Part of a small language model's weights.
Size: vocabulary 3800, 6.44M parameters.
Architecture: RMSNorm before each block, rotary positions, no biases in attention or MLP, some layers without attention, gated attention, value embeddings, an embedding shortcut, skips across layers, capped logits.
Training: a variant of Muon for these matrices, 93M tokens, 11323 steps.
Each number is 128 + 32 x the weight over the matrix's rms, rounded and kept within 0 to 255. Layers, rows and columns count from 0. Numbers have three digits each.

# up: layer 4 MLP up, 576x224, rms 0.0502, rows 457-477, columns 0-223
# down: layer 4 MLP down (transposed), 576x224, rms 0.0503, rows 457-477, columns 0-223
# gate: layer 4 MLP gate, 576x224, rms 0.0504, rows 458-477, columns 0-223
up457:141131125094092188065087175114063159117114096174156097103123096112083130111146113152114091099126079162200121098136141136169102134094121150161192121167135103107104136148092131107092116178143194147123096163127154127093165028144141146088120153173087146070103089162135126147143134176147129117159121126140142111119174136109145155110116085116058120137085137143083165142165142077107140132119106161058141159180097150126123104160116084181130051108102087126150115041121181133112081179121103089158146144102074112083124148144181184099114111108084098095156096088118137121141149182148122149132112072108080144116100088126178133104128102221190070184116188133137110155083146179185068094101
down457:123108126127212136102150133132140152108137103086080157190139151157123126136100121075200131083126156118121182151119101137140059160168085114115193146115134080130123122091153138168179149103144081139097122132206093109118107146090101116149162112147160186113166133122187145137149083188120082195238092126162134144135132133115137182149118097152118133123177133054087115234047136054056108061151110094159166083128098177117167131152148117083136179157115105164078124094149120158096165151085138156140122179106126093136127149082144173110145128132109102079129169114132074170141164168148088099167120141120199136134131094154134112161114098167113087150121074159073137130186150121109131190115
gate458:102086142174107121093143107130161139120140087190170176098109144164120156124146110079167205107184125118157167128143119162164139164110135109110132125128139100104178177045128129163092090110118115149090152102079141094127081116118097111150120112178132111070132056153176130126173103146127090092132181107090132165105065107110202105160155120103167113088170083100165114121137128141160123168170113124154248087126078146150105118197174187119056138098118192158150145144129122116103117155149130123116075145157051115157153116162112133124155149168083075115144193123098166172129098168181201088113069122101130108142121101075110178117116100129148147094142126169127104182133064101108157134181
up458:094114095089140154080105125155129105085098152155118154105091112143120161123122112096108128089161105155159217159161120125079155143195091116186119109154128088137212171098189135107113133105141118182128205165115129125104062112149116111110100126117163083132118036102145080106165118048099084104108132104086170149132087155077102133077143106170180084056129060134127102132116075186138151158159085098061150121148143149142127120188150114133134093130128182130145168126124175095076118143099125149165112144113042066144112090077084214076089131102113146104133146187161115121126129125132108112098145116158099111213144012087131081099143149169088138067085090113082065129121099121107152134126
down458:175099153066143115094139088097133095112125150125130143119110200166136174127158092122162145100132066169127105087159147115093135146100191131115102081067122062074101140086082068147154155131119135098158114032108059167108141166168099095102138101126128162132113083145165159134065088128108103133132150078100175143140152072088183184129161053082099185147062144119199071117154120082147131106146110100100185103086115159118139158083107164067126114146186129176110152139160120115097102095106162192088120130108075121130059154091102160086112193168167137131155149149162046128169137139177143072184140124157068174141126188134120132105180089152157151141120115168120141185119129139146173105105
gate459:084144188080083121106162119111202179089102124092148121115107167110138140139088087121138127158108123098186102140149140133111129156160143116066142086115094125132136140130103162089117112168146183127177157167106136146149086084146106125125133104112128063118092080140109100099079106104127158155169165127097127145108080136148153097154058078155174077130132134109108165148092163159159118089086132157155112114141074111181120143102142120129124151104158127140124146143123132130174155084152128141117165134073111157134089180131127106143115144127161163137092152158151175153169129139034116161096128123122144120228131096131122178132122096139122146164221130127132123033184186118116133174122
up459:102142076166133113117127116174079063104146077136105078140131092181097130063124148115137122153175157177038117129139132140156151131096084137173096210144149161053096118078113113176117112103095060165091068120123139123134180114094108148147131129137092197148154122143133120141180111133096108081125123190120138122123123088149119167097206159075113119073142113087145097083151070148150131131107106143151131146102095122081143122122145110142093160169176103119095102097141141153108073147110129141150116116152169117110132102152139150183159095152102152159195119115154101080142120074165086085143136138092113167069157115168130146108169149155140119095081174085125169174066119153147126108125
down459:138132152095177153132120087115176118149105155107083156103112115136218110111055151090143151158157161170125143091140171100151101081185098117139115136109161122142145085135143102161090099124141061072129176149089118115148224137102159119162146129189143122166111120147109105097169125095092099100180126127148086128134124112138182146069122127138131200106158167119125149139160186173116086067119094145164094102079137163055134131119118084131093107137169119175107153131098070073151113158116131090102130138127150143126123156049155118137153142107149127165124157115063153146118119138070090124151103158129102104119090103089147143141164150155158141092136140195181210109110084174109081111107
gate460:090111133119152175167102070109136141081163149087168134139102141123124116100217120161165124118146138123144117130166143132097104168193190150177149173061140109143189070134123189149104144181162101150100149088088118122147121141082074131155134089117133138134088141088156123125136141074052115159139115192144105099111069111192146127163115126095142161059131123097157126123135121124138074127146182121110171160129157134139159062150121189098143115128134134136143129156136096153109142139112152087154087152129068104103138077066060127108117116118061167107159119142128193124070142179165138115090094141135120137078100124138134095189206076175154173109151114147146126104181092127091090096184
up460:117090177131065139148116100104077169131097113114192177149106158108228127195150143142124139153184080086135135124164219115085125162133137130122131115101150135131130129099147154112153170153176104156077168210096095077154136068079111138135088101146154111125128094131122164148119195056145153106143154154127171074062108129112155133131101141047147144115178129107115130133153168089175119064205111132083190080130081147122123123108129146191154114125119168113148186051161127117152138091187084149144116158082104084144166098173100154093166099197078096124138126073152111150211124069142162198131120121095139143083138150112150177207138066176144071124152150174124164141184106206137103104122
down460:068112106134178132120063079141118152085110119173149132118131132161107127107105134107104152181146188151166141122164165112144157170144142202104074136095165189128108120146100133167164159127128071169088097080122179152233127099151132204092174116138151146161177141120090074131088138172048136132132161063122100131109147142108146128136100167096123133137095070144107107180082124117175147159172134178093184114123072149187092121185127111143135112143165159140120150111122174094094155126107141140119096100145142143166121120074133191090139115096149100137163164113082107228119167138093117152157134088096149135161180163143161198144136178142131053088177078132140096149123092159105152161098
gate461:101128138142141151138085031113135184142099173098089061150129181145183195165139077140163182138087149150155155200158083136137136131114172124136115117155199087151133155132191123157110179118156119118051123121141137125125135127071076109133095137102133140157036131125076133122182146183145161082078184156164132125132103108114138129171124095110084126110130096043111082147135088118094145111088156140127088136119096125200124136123109132201198172115102140128106098139142096171091113103134143182128101104147100077159157173143161127071107157177141104142185055130139058187103119109112119148105130076115105122070169148146178103133163203095199158135154183110176113104118110147136142078105
up461:003152169134118104119124104136139173157137089126111109177102150118129208129121102098146159123160146167141213114132103147144149097109128125102118102175170123132096115139140106086095211125104103153110133094110120122129149167097201130066084138158105196167128117089100128116170155144174151086106066192151027041066125163165115084102097101121119165077156115145190055145085137104078164097092105136124147172155129122139089117114150165184138143122111111120169130133139144128132154189105084125150132206066124129102077103070136128133155188121129172167141141154062136134152129155124059179086019241137177090148126122086143140196119145136138158136152098117108140100154106085105154085140
down461:096065093123177143153108140088202146136121170105097171088085137095163153082093170148140212108097173194126203168107101057134082102095121125116104064159161163149109167091120150156159118131177114139098145077084115128098064182208087121128122172132188138104133083123182123119084111099083116174096121175110127126136137174171074139144122093111111074109120167115125143126102155138078174091147118088141092116087042153070140164134125146174125101119102113102196155135107073058108167100125098092185181110140086126112084117078168149174136120114146071178121173117125087141075159108113134114101082124090180120156134145156161115111063167089114147100034083100093184142148081126165170198125
gate462:151140098178157128140123054066059143110149208120140126100089120085088147135137155133137160123168135153141137152103127067128146155168139126110086144139112103189146170124146160158150097133100115127119146100131147114097077134092140094055110129157157151143140143136114154087110102192154144153150112138084157140050070133123138078123088165158121140155159116175126125088108134116154138114065111072134091156162152171069119129113120089072118114096109121135169132110190144187161109184117097132107164121073110157157172121094122177140145071163069077132120124118122121129145071151163147087165165137103112108153112133155139137149051145114070167163074134163114074088121144136163110135143
up462:103136120047115124111151110091159085120135060104144160167152143174122126102116072161100164109118115113117114112097125074131171111113133110101147155112165123122094119130085133106165081149153114120140119107137159145124149107154069110131211130154101126127088124155181078177144055135118144102145177134108151121121141139127136146140089125088114111150148149101151131161170157130150184061137098142127114155141113143154111155099123060166134144136153152162115163160141116126122152132106157079133141098156133162177129107130189109169120175101169179146121207120114091103174147159161085127130097154065182094107185121156115133205184138135189083114170084169168080150160145169175106133086
down462:105069094178152112163128138082086132143086129204121180105089169081140123159149138120124138104142110167063147074131125110145075151103126063178070109146078105132153164096145144092095164111113179131077120135123137174088132162085140083073122193180102072093111169125089112100126153094140162178130076109169094124090125111134091118126123128163148110127127041119117126160126158130176053096136138079128106150145137106074142093126107110130118132135095126136108150177219106186110083126096124111115152111088118096106119109090093098098120168105125120108153043136155167097131080169147149186153159119127143149124119101129136109101129143111094168140103173087140105157100094119134136122132
gate463:077111177179108140137158059134175143126078107124225101166165125098144100151178163126158153124146134114124153109082115158114134091103096127091156180166070121105208128218176145110092136146097168163118109144120095133147095168129083092089086133147165143142092148116105100108084150141145146131140138134130147134125140111119167118125103146111078165135211149079119140182123134123119113116128143187106084150154097200074126157111146124106098129161084143110135050108180148132100168149111161076085134159100150106121107129146125169152146108157106093083194135119179058073141156178130104135099125111089098166129171105168152079137120094112085146206112073087144116080075171159132140135131
up463:146085111100177070128158188138047050197195114187064097095139078083094140086137137150136124125126126124092140130193162099171102207103142145168126161164151149155075113113109150140177081097162190166116182087176181149145142091083121148220122166101117117122111114149142147117150134124148124139125139158173097120148129132171068174094142154110122087040154124110107141101157176178161107155072060110132147127158143091121153196092162074105147178118171130115077142088071151073116101175067119128099081168175224145124146145117106098143138133149107134148084131158090150135138075074106119157152135167082191170104090150092135142126108092143196125080094116097138117143143121105170070126115
down463:223076168110150108145159127156146140100086119118122087151094123147171128101180108140162119118156170162079135168142131082179085141154204071163147148118163118186160115106100127155123156048079121109103092146120094135115147097114128111142091059078157050191181134157145130129158111150117131166151157157149150171133095157182210144077123157129166145183113124156115154184071128137123122184102183099185121146084089108141167096104104121128133122157145148096123069130120126187132115064073062114144089104158091083188111180099110144169148145085097106188134123118136114136151150137093111120131124159103159110167145161119143190093093117178176126082160158123089158172175123134166129149172
gate464:127145133177108121185117133072154111143185120099127141130074127131136087181114145164157107179153141127184183171171107099201137171161125131097140100130118139166113132118207140082184189165179144097109163124181139101144101101092135146120146101109167084051108143081156100130179111081124101110161184168140161159088152104088165107096117117193117139112076181100156122160138122130118176159139070095188112124117097125107125082159129176194166082092177152116123127154118146130103164131216132154147139167130121164166112134150135122122127192109204183043128124141104082085103126123087152144108120152068118121124151205122129101143155164095131129139135124132144116105092065117083126167140
up464:138119139110129094159143138144110160156118148083095128161124138115130131118069151167103144131131101106070165152113098138117152110147132152128083114131149115111161123110073133095183140151184100104111165054127099129104093146169157151125069130136105127119061147118111125099147160133134116090177147101182166144127111123078175153137142083161136159088073138157119129128133126116155169131207085080098128154093092126143150155126088145151108081107154116093125035115128072139155146117105119130193143063171169108112061114107120130158078164115172135104174164125088075074136117131085154093134133107087093185170091174127151077140178180088179123100183126206121099111136143098076189098133
down464:153130099107090158153145164144141146109092086097125132119120151076097140143143184139130060144132104113146089116140123118170165135140137105115115120134141071154153135114140173124170133151148134128094153207110128146119168144086185193121109173085142095134127093120111118102162130120132129113070147182133132173063144200149104114115122135175178134136166143146139195113141182154090062126045116093200126125111156155161102120102210172129133108071098119158152173135100123169145118170191128172096106099106076177189156121219076144113147180127133112127153112167127140102171135120135153079146150078088129153129146132141204081082116148099057084142161090097075155084107217141099126125119
gate465:081202120112114108088102124140129158132143120145117112129109121136099157130118074117115099184126099071148114109115142105100038134121119109147137110153152122131122153123152138201158117078132118117081085145147047102122151158135101137096140136114126128134152128091124186114120111132149164088095129077100160082138147176102105128082141110115097123140121138136146161108180063106045121178123113098108136140155147135103106157118141167134105130134174173108111093112213086136111084091148096100143148152087083122174073152116166120146165126170106212074135151121121080113120189131102126180086126118187073128098135122126189166123101125107121125203116120149094167198175112157173108089147
up465:164088142129168138105169118151155099131132141085192211136129170136105138112105144160085122100150098194141060119174142151125189163155089147143113148127095096117085093115127119096067082176116105162129146128151133174106080105104128145141111107094124116112132171122127095094104130221148121136117120141155102169192185108164081140144089133116141071129086107112086140121109161096115139064117102168138091110145098162165155166118156124137117111151123091113134160115115127111183086193076117149122124139169143138133165074182149059069112121102131088159172075086109146151190146132176129117136116153135127140103133126104101130160149164063143177075132104127163129085138125143128135189083
down465:131133187090124156068160142142146157162089101163221122152193181124112157101130118066117125151176135139148091147124153162146091150102139100174125159116154101130099141173092153167069047101135169082112139125154126083191083149061099147069156147155108153161100147124160093145110088168115080101129133077130125140135105105113173187128094153168121072095067163139129169122160170175097098158122139157177132135089113128125092099095086159111160150123128118034138090095169104203114104089126105090059133174111123164094165102146119150133123147116108179058161163077093111096101175100095099102105170080156136120143119175130055119116132156118168114093076125147137116157149133138113135163178
gate466:136056109109120112146135131114176079156151094094173126133184116158078150142159141129113103122104156136116127110113140134149073159190151129126131165146118124135134112133084081133210100154138123123178167119085135215090164158106150139130086098148084152140156111118144096131123195157123126115102137175110105168094151118147159058112074165070146100128169127099155128149109098074103152098111094181131178162184125152139154140116150214127165090099111164188131130120130153146038095140133143066113124069111142152165118108147105142148095159180170091145088096106156110090185108143111173104165134156133141078155136143065146183120180123157171117161145132073059096095099121127048133108124
up466:114139127155159150109181101136108074120083098085155152174107098148151114103098173147137174140071102061128070131151159226176060137139124099151151115163125221198158133104116102146085168106144142125113198148109137165157115170128207100139147141167107070138119131079122136113100146145124061123145148144101155113081135148106128116104142154197103124143084182167117099087175160179118109090116104114084120162152088169141140090099115131131110155137140135154207112094091124144168170197138157168111085107132132148123093106138158096136123158170148115135153110097128169165124103156106132118081094130099098103142069106194059139108138137159166106125116159037062161189089151131043071154148
down466:078124123157147131139113184163131146094074174124099150188115080134097143097092119177138119186091122117112149101090081093125136106114122100037155172127116241173099093085152165206165161107087107124109090190106122113183141093125155081105116125159115128152154077054169115099132138102060094133140159198101141083192154091138159130104110133129159133079126142144194130213141147111115057101069135151188120134112113078164142144094108141119178132125125083140133129136170143146094162162126150183139085119100120075111145140135110186216112143132173137155142074118161145141114125113117189166131123107089134195153147133108105109077125151145149090119130124121122121201131203186134126129102
gate467:108084167101117094080131162114107134118122133120106151134099173059134126118126107109171113072124058143183148156103155118141135128043140144152146077150109103103108125107052136156114078100131144108194097067175115172158184078131138132083062175161158099083127165152150129063100152144089154112139127160068136088173097194154111159116165136087103130093183066127075103180127116068128159122136052108118147146128134131115167152126178115121149078136118137092118086137101102067126168113163104147130100176139162162113088120107147137075140130057126099137187143101199158121146111106039115136133179149146147089132143176151180147154096141119130146134097107131088118157082112185113062148087
up467:152142112069141103065127087115041124140111080146078098104155172108126181109190155124111135102145098156089059174135086141097131109093141118110145117092124112137140114149093109189171066130169121124107170130161115132189109155155164147123134155136182145097100155160169163145137133125105129092122124170100083135119166171116136164136134132119119128136137114146134142165077037070173106151161099150092090149087127072173102087154126167175118156140119092154105135131114151136148149158132179140157171113125146164194146155137144107117212123144059184184124135198151178162066096099140129124136091162153148092102148121170081128126155148095087168091147167123109090129127139086109200195124
down467:148181161139141134081087188084148124139112099196160113135094130091133130121103143183109122159086112108141113137128110086066121161064106115091114146118145177158087184058120130164115136130099125122078163211191122045145174045161153133173190161127145138083115128104112133119129102140086170086145105098128164141120105187126139092127107081136146151094156122151117105076140123097127080122121112098098164145104118140160124155103161085134192167120127124150124142142152138139099117117081109149072163173117148174151135127145129148152139125125152113143087176135103123101116109146122172108179174144157144122091110153126167097095182119091156076157116186154158125087129171057142092112119
gate468:066115143123101110112067132071107142117190116119063105064204154160126165144125163205207142120096101140081096143121130081087141153104117064165131170092113235180128183148111114143154151201147079111077160160089115107133110115142142172100168141088122148147144134113131111090118157103117158156119073099120106141198125077103114090129147087138141147127092122142150088049090236099140087135081144186143147125165087101093147131177137104163142116152144102181173112170074160133144118197118134090203109080162130088133137139090133143123185099154146155166130150123151127152105143101147121116085051083151152178126185108184104127107054101145175122138156102128141159076108031098123165113106
up468:136111138103091130169059166157159141096157166175156192127107134127059070135172081111062129090109182157158149113133160132119080153139180139170048102159097123131138116054119091155096110063089161145199122070160103128131118144165113142137074100188179130099084113159133177147131103199098091080120159196110153124054110082146114137146146114134130133110154105159120115224131070112116169139153131082112152137085142175158093110083159106073147105120119095069105168097146128145136129104198206183094183066134069130130102141161088118148079124085082093151068063168097108136210124137116179054139142150133140092168098081130184116130171166136143152150147144157149094147118158154080108152156
down468:153111173123146132127136141126076117147081135137129117090098136185087108144137074102146132116113091092122148125152158134195099142183088083171158098154126106107062164133183164125148134082160112102112191161082107055140139114136203113088099115079109134129158106142077090120109096036117172121141159157128067137104178074129199063064106157151088143122119108192104093132101077152136091111082100147139186111088100101164053108131126068100162132149094118160113121152078102091092101131116132184126190124132167156142102127062113130083139175049140061140089090132119132120134204051182171117129161128164118138136122132122169093117110127086124102141208198139125151120187169161106090129143
gate469:254141181193115118168124200137140058116118114161062152176196155124163148097184127142144127126158083120103104161111141121139139130170131143111142076159167153122081146182167125094206168084154096137132148147145106114148116166188170117105094163167198182152114137117099153145144148081083148159113091156162123154159152134082049159122111171161136156163128125137169118098167092102124110078147056135163160180112181133087152074154112124149097145139152104135133140092053115102151127144112125121084084088157117154185097094143170118132159120146127171098120052123144132183071097154077170106131074162143078114081137073132158078123155179125127069120149130158133200159125130147141052134136
up469:214107147151075108094129178098118071068172158137123150138176116108150115085159143078162130118135072109085090127121164130116121162162152160083185077109103165139099177186144150124145137068173119117139197158144143066107147170172134196061102162163136155125115147144085167132109106112110142157130127164166111174189104108082130123142115151208090115171143135134113123136139123107175092102168090156132125121108130077111142139148096147134091112103154118160139128110100143121154135168126131082101131096112134155171098103114178049124129151116088119127132063111122122214096110208128178109117114164152078186092136116100165085032130125113121150146120118213112158141154147128096060138114
down469:136179166205116142132134103107193119098074128204080163104119120132165074094077149095067159038179106139125101117167098140137163178154169109048149100159113144170103122139156132079117151137182167113142123101157114136145143200134114191120145138107090108142148145141127112090160157138087156105095103160146153121126118119104133063108141122165132123136130110084159141168101112152154110071121079097116144150142085121108124130129150111131143114153140135111092150075133125134162101080135154086095142070093128161166139109138154153157135135172113173141157125113181141091095103124090121126123157109100082115116172154099125155133092131094086104140127121139117088048107112112116058104120
gate470:082145140186115102165076190124072081099190112092145103123094155115149175114207093179097135101156091172173146100123179094110154162162102090170095110084141081118149137157125185112145129148085125148140085120107111065142167111101046096131153138142107129141208178072153191094106122149110114160116109116142082105134131153137138126125171148092088128079123167119128141139132119140124096108124085064163089113146079173059149161073106144096094088228108102122115143139110093159204105108106116144181097103163121140168129122144069136142114099119127098101112120116117075083162139092130144093090113127075089100135098112112162111141146123145156190180155151177073108135118149164093093146121
up470:148101160081119168087160080109122158125103139157172119130150122106098089143066134132140112190101179135069044118149133118152165115074122146078124110167160138143049122088130135100108124101167130099134108156130124161136115164161157153185144138140106120097084062197097095105153111081067159107132140140170169107183134097165070137113120073162134163158128081106142083168093169152087140151102196200132160116157140082169116106135138079132151108089120142127139097136125096105076192119141155130119166157120092114070168124149139136176118174126110104186127099126104204189066162113130157151147111144129120174147149149107080146081155104119092118112094125106145116148099160111130173141089
down470:094121060162121156092186159095111113157112135071110118136087102098073134120104065125130158143159088151100148181081129159080114108101144109147148106175166139177053148098176152142161128101160051064126181061132114097096119156122121079135153136148120095110058128137155161099120152136084112083122147153163185141136157108128177136126183126089121102110112090110135148112140197109148103110122147185101113130059122105126091108125109145121121126126157119073128180068146155153173163129162089128152139186191055119078132127158182119172120117126137152104113144117108157151092121121145098153154103087144135142145107151165082120139132105140132161125069174069110110145099091076109099160142
gate471:061132147059079111098128086155156110116134149181104068120159160139094134140085158115131100158085142171158120085107153145134095087172093167094143099155082045125101116122116159124116124132112107123182162161109060100135171170099126143150106153138157138190128126146180148078097112139147169142121142167170133147168114106157139119144131116124134121142063116148092126155122155116135131109084114100179192084116145141144076155114147123092167170147144135108131104082177150124143109174164140110105121101072094180130091150128116144135104125146090116118163142130138081116160134104170122156129172174070104155144157172120194103081140079124127107157161100150209145147130115127172096131135
up471:125104144095089065126145129109126082144164161204122069097174129118097161157108127143121097162085108122148090107123129137197141136178115140094113159187095041123100104104080135115103178115145087071135165135189048069127176190135128115153132129176177115176141123143142104104136069165166125124133123201143095123158157060139130133171130103112191143128111081139100151136138113170173111139038115118086119118107133087112098147096132153074096105127121110133143116102130125110172125152140182094104128114110122132109119128165117128150163108132095098160131133119189127116162144083160112152074142158122083184135148155145169128115114080154139119092173096116148158152112127139108128103172
down471:107125098171167063190186083125123117136185116102064149118134148171119108093107127119124104132122191132154071148127127124099160134071109128078167108080175103134138090152150035113183075172094085140125167086138121144079087139126090136125106100191110158119126148103072151119132113098147121104112139098154181149118153120052074127135138102116174128162097152128153078091157144121104104147095140132137137111106079184131125129117111161098117118121126083096123141162146099126153132109156062132149124153119131113125077146155155150102138168091112083076161130123093118067077108137096134118150114108096067196174115152166144155144110127135105120117131132100106067118162109135103115118207
gate472:143128058111151155152154134133182144134166098135127104106161081166169130188130103194144095147140162161148126106120185022135095169095187117073138131113120176129055105128157099158157139134119104157104208129106122112135110167175140102155141158116096150147163110070108118169179128146143154170141121196149110157132080146146129129053145128171170163110200090110159104109185170116108155165110121135096090109120094173152121165125177079137089117086127137147123147119145166208174155125108156106116085139132160124121142124117083164096166124167099110135120152066162077107147155094127099154125125143103164132173132082173136116118150175146120170125162098126147119151112118092202056140107
up472:155129113131124094086154097180134083120155130160101157131107176145122166134166146080127139117091078088101089164121102156116186124096110101162155105100114192098172122126128174156132137096145151167146188107136079124130177150072166136092082164046142161068148119120188118100112138195153125139170126122125096121089158104119100148125114069109069138091110140097116168131137105140120150108108082095122160188128086109108112129136124117079153093118135112158114129123111127097136124136160138122215121147145135127120125099131155136169045178164092141177111111158095153152179129092149100127136142108157100104102130139097049170126101105147120139138054155092148092168119110154070184099116
down472:105121135096126159157109174084095133086108142101131128124059132147113184135121127139116160189148102090131137118150159174113134109168128080155159108184151105126170115165140132099132118077132156147137080116163143172102063143135194135113138161183190115146145120207186152113142110139122141112109118117145140180071117163140160160129135104117063174122100111102086114164139114181155106116106107172111069111143139095094093116149127122105163151118119159151036139163088091117124029120134090110142178081122126134069082125130162119147124097101096157146151119137156159146066126152090119166096142135123107107110122169122068140107156191100103134134149163165106113090158164174183147132128
gate473:108141196107142142145108073123136106146141147107089112143120074074224098164134169121144164127111180199201106156157107081098123170083170179099141128146090141101161109111080126086091140166094131180189179114123173085080053109149148077110140092129053142159096151105035065113130119096134079155087176088158108157190114107143130137089139126154068141120137176143069109155129108133121115128132121078165119140063116140088092079169188080132126149089153093100112094151137132161166132148106140049140136116186105083120066087117153138101099121125124086095123087066152170140153089168125125124117130119107101151129099084227102128149108174094123077104172095151108144106101169166114163100116
up473:102127152144119127177093141095139109118134187090166181141167112087128154095179114115085094131139116093171118132132084116140195114073152144141113186128094165136164073137085127086131080110112118137124180138144140159062107108115170129107116145157123188106131057138053134083144164121160121117052117162191168163138087180123180171129156080141067113094136141134065116172162127154156124113104092128124129126111161167112162065083159154108157079032141109138087144151091120125181115207172097123151039207147074061187130149126093083042136094107176144148155088124149088137150142153099086154166139128158164120099132133145064119178135104156162122142104135100154105153158174152051147096126
down473:111222105118173093153123120106181168087179119130084152152141114146108145127099179142070161129173114085098150137186134132139151065121167103077119188147070137164111163142072152113078079149118100155128146136126105135044096086113140167170111151104097140174102080083159164191106110095108149094117103155125131217079127165209113122134063189163138086161102146142101115118179194118130168074120173158138147105125140197146088143086098169106130183200099051165147141063071132163184120141092122120130124109161147176137155099161144146153117123095099112128115122145149153168091114157165126154114052049177108093163160172186175108158036099061124143094118069122121064092157117132111183110115
gate474:121121120114142093144165102126129098092107105172092169160112105129169113088193123188106159158135095153110151143187138180145180172144184142134124145127121105118175097141157138126134176097080125080166055194124127157192083109092077150108141139169154104111113156112081109127133120126116148158187064093075184126110153106068132099135078054130129143109105090157171084153202079105221147075148138156167126151076148142132141075177226103135103187132145106146105114103112099122130078138164152192187091170041101074141168102140106173100126111067042134066131123103114132126104079160198126101118116195136172133125187090080126137109071123150140056190169163123126127086085123144148137107083
up474:104178111117146088144131243129104118130154179062123092093138170118126131150133126060158091118130132130106115110091135170188147149165189092082111099092104111159091121114154073131092112197078121112132070094161208170091085076106134169130197169101108106124131073102124127111107116036170119122132105102134156125133185131075140116118061112124077095103209070115092228150108144091149089125121134111101124134155088060201176111123151170154084111123072069082117122170149125076161114171107105102050107076174112154116145106098159114168077047166147156164133141161134158161135145120136049168089153105109102133171098167187176126090114087091125115130140054154097166096154139126118162095111
down474:049127129139105181147120064156115102170162080111153070117088111123140127089118160154100086069120144162140108120164127102116117137107156143117131094060086101112088140122194099135168051106166111065084158075107046145152102090160065163123130103183137141222104103111138102114125118134148115167081169113143124169154085135182202104116165113126078136147079139048109168117041199122068165173111101199158159121114100128097157121147153106115106127113053140104100154161187161157070103125108131099149119146192117170054085154107082102064098135130125159150089093129143085172062052166100139136203085123113125110100122153118069110128182132097086149056111092141139055130133133148114127192096
gate475:072123065178187128096055170188107168138100124145096149146116113155116108095118136124108140166196115128152124127084165112157094152106149120146100102114092081122125096134115115165181129135107161084116154099158121148133197141103163153116144166138129229117113093162139093102112143139075190130177119150121107194138143102102154109179163121156111119101109184134139129157143182151191153141170150058099126093218158142172099120115063076100179137187124083113158147184124167119092075123143162097163087121123079083115107114169108127123124116150129148085117158078090111108145103088132171099139114147121101115118079092135100151145140126112108162113143185103169163129119148166080137180136
up475:133136125149150088124111164210099185111076115145127163144083138109122100172116127071118148149180107182140106093113112149164070161096138093139071106145072070137137109164113135120144118099150147078099099120127136151172165143101114128105105188136108140141119068112134103100138085131082145124094189153140114177178102099128176128195143126143107121076112141196082110134127181151176082127164122094140106069152178150158119131164125100151215105176104079134133112156133137131117109149144121099147100119133092125124117091136145145158156117197131136115114154107109115146149133103148129097176116128136100086146112050107067111142135134162139189085131118108145182114162127153087148148080
down475:156098122073148120099119126108135182152120097146121120144097091093133143167186148146177202156131115130179121064087118105123121087103113087147148132128087131146120157150135149153153114170149120067135125136137058167090192127187145136145122141090122121102126140142113141146129161164123102116113126163135151151130120092108127096154180167109108165132134160134168122124096136131100149152088137082118083070090121147209155177078098109117117110101123119119146098139150163139150176099174144120158154107081169136102157117154152072113088155158124158119142136110111143154140122121152143091126154127088140132160098023127157108091128182099132144111068105141182173169155132205100086161162
gate476:114088086170109138144087102115136107083130115125098106138107125126096169100089191104129094135101139156126050082114189123093112108134114070095100123105055076143118135121151094145166138073106156116158169107160125138146103081129107097138107102168148157177138100097133118123118166191129135147159123094118133090165148134106113173138139168051127107137096147094144115167144122113118139163124132119125113161119066085118092120145186094084131151060085108173151109175112136171147075115149110191158094082130115103116109115112137169174100112163079143174221130103182105139169148130132104108098133109154153119146113065185106174153110109105135182086136180095097148136151132163142141094154
up476:153133068158157116114141150108114098120124072178112126147124138133106133139119133134118068123175142122132154123076113115105136195202093128132145207063120087117143138141092101132150133076094162104109095141106163182123113157123177157182136170060140109164178113140159149092115112153163131078105143120129112050126144137154103089160120114094177155129153173081140107093123096094121106123155136105108090118138111094071118138100181077139161157176141161128081135149137142110134098108130147103167101136134189133129078113110148133093105117114108150179191139129138158157144187111161124145156080099116171080116122101189155122103099109094158157127116213142187160056122116088117119109118
down476:114125124099101174113134194124100129146073090157169126129144144171168068108166143133142127108061161103103075124142132097116107199162102068052126151106139137150111133115118111090145124102150120188096107102154137142126116116079115161172185101156115097141054118162110086131081141124131120153085146117113133141096144147116126169149117190163129131100090085179126140121127146103120166118171143092073132170138147142176064133135146134115022132128137071145143150109101158103130150085164134108117187128135148110124151139199103160097172097135160152067142097113148145123126099101114169132140106132132188172144167129135103120141109125084156101109112182155061191103151163128157101163087
gate477:142152148133136100137112124206143111183194146134093140183144090153107142122131127133104084123093114098113107135142093156142145148097140151159123179098102122155123079074111184114134143152124064115127124120112072255168156110115161093183105137132145142104157139139136092094137146125125088106147086154134102209128119124123132145107132137121093135180066111175149150114158097107150123149114115075096123111118129106105030131084106144170113110132118124105091073116140098081107135126112085142140176171116110090114136088113149174103177144130118094127154172161190147157090113187149064097128174107127142151078081104103100159106185123163142140136105138117092128164138132117141155199150
up477:171169115150158130093159153168124117135210165199098095163128077111144121140162084139105139133121117087146067181139151117155144136109138185113102138105134103174111142065128153132103144145127137091120124114101120218149137135107126118120129156155050118112148145102112147107124140158132127111202107160192099128129117134140139105115059164193123133131068117084153115126158102132120130109098172155075100107127144111132051125117118142186146104178154175078037101126107105075109117118087124162169194110134117118138182147104196135101138142149132100151120123152195127186122110178152154082126127094128102182071126049121074119104190133137143130106134115126100130124153182133116138145139
down477:098102119115113110157118086138142128046125118079137155101140114117107109141086106135116106108121163112046084076182154141163094151108088123151113122165102172156148104147143105147102173100118147163145126177108120079146126117128163107132138157110142172135152111045183166139124110080116096136109138131164153155147180156163133138086116077075141124192149124167177129181132132095167110169181130151109162097178159137146152170162122146116162085183135139070107132093155124098174149145113133133115202141114177160128104150102156133102119136123109145170174152150107131093104139151131183140138103134132161174108150126096083136081134102110100135107114141161116104071132125111160101117096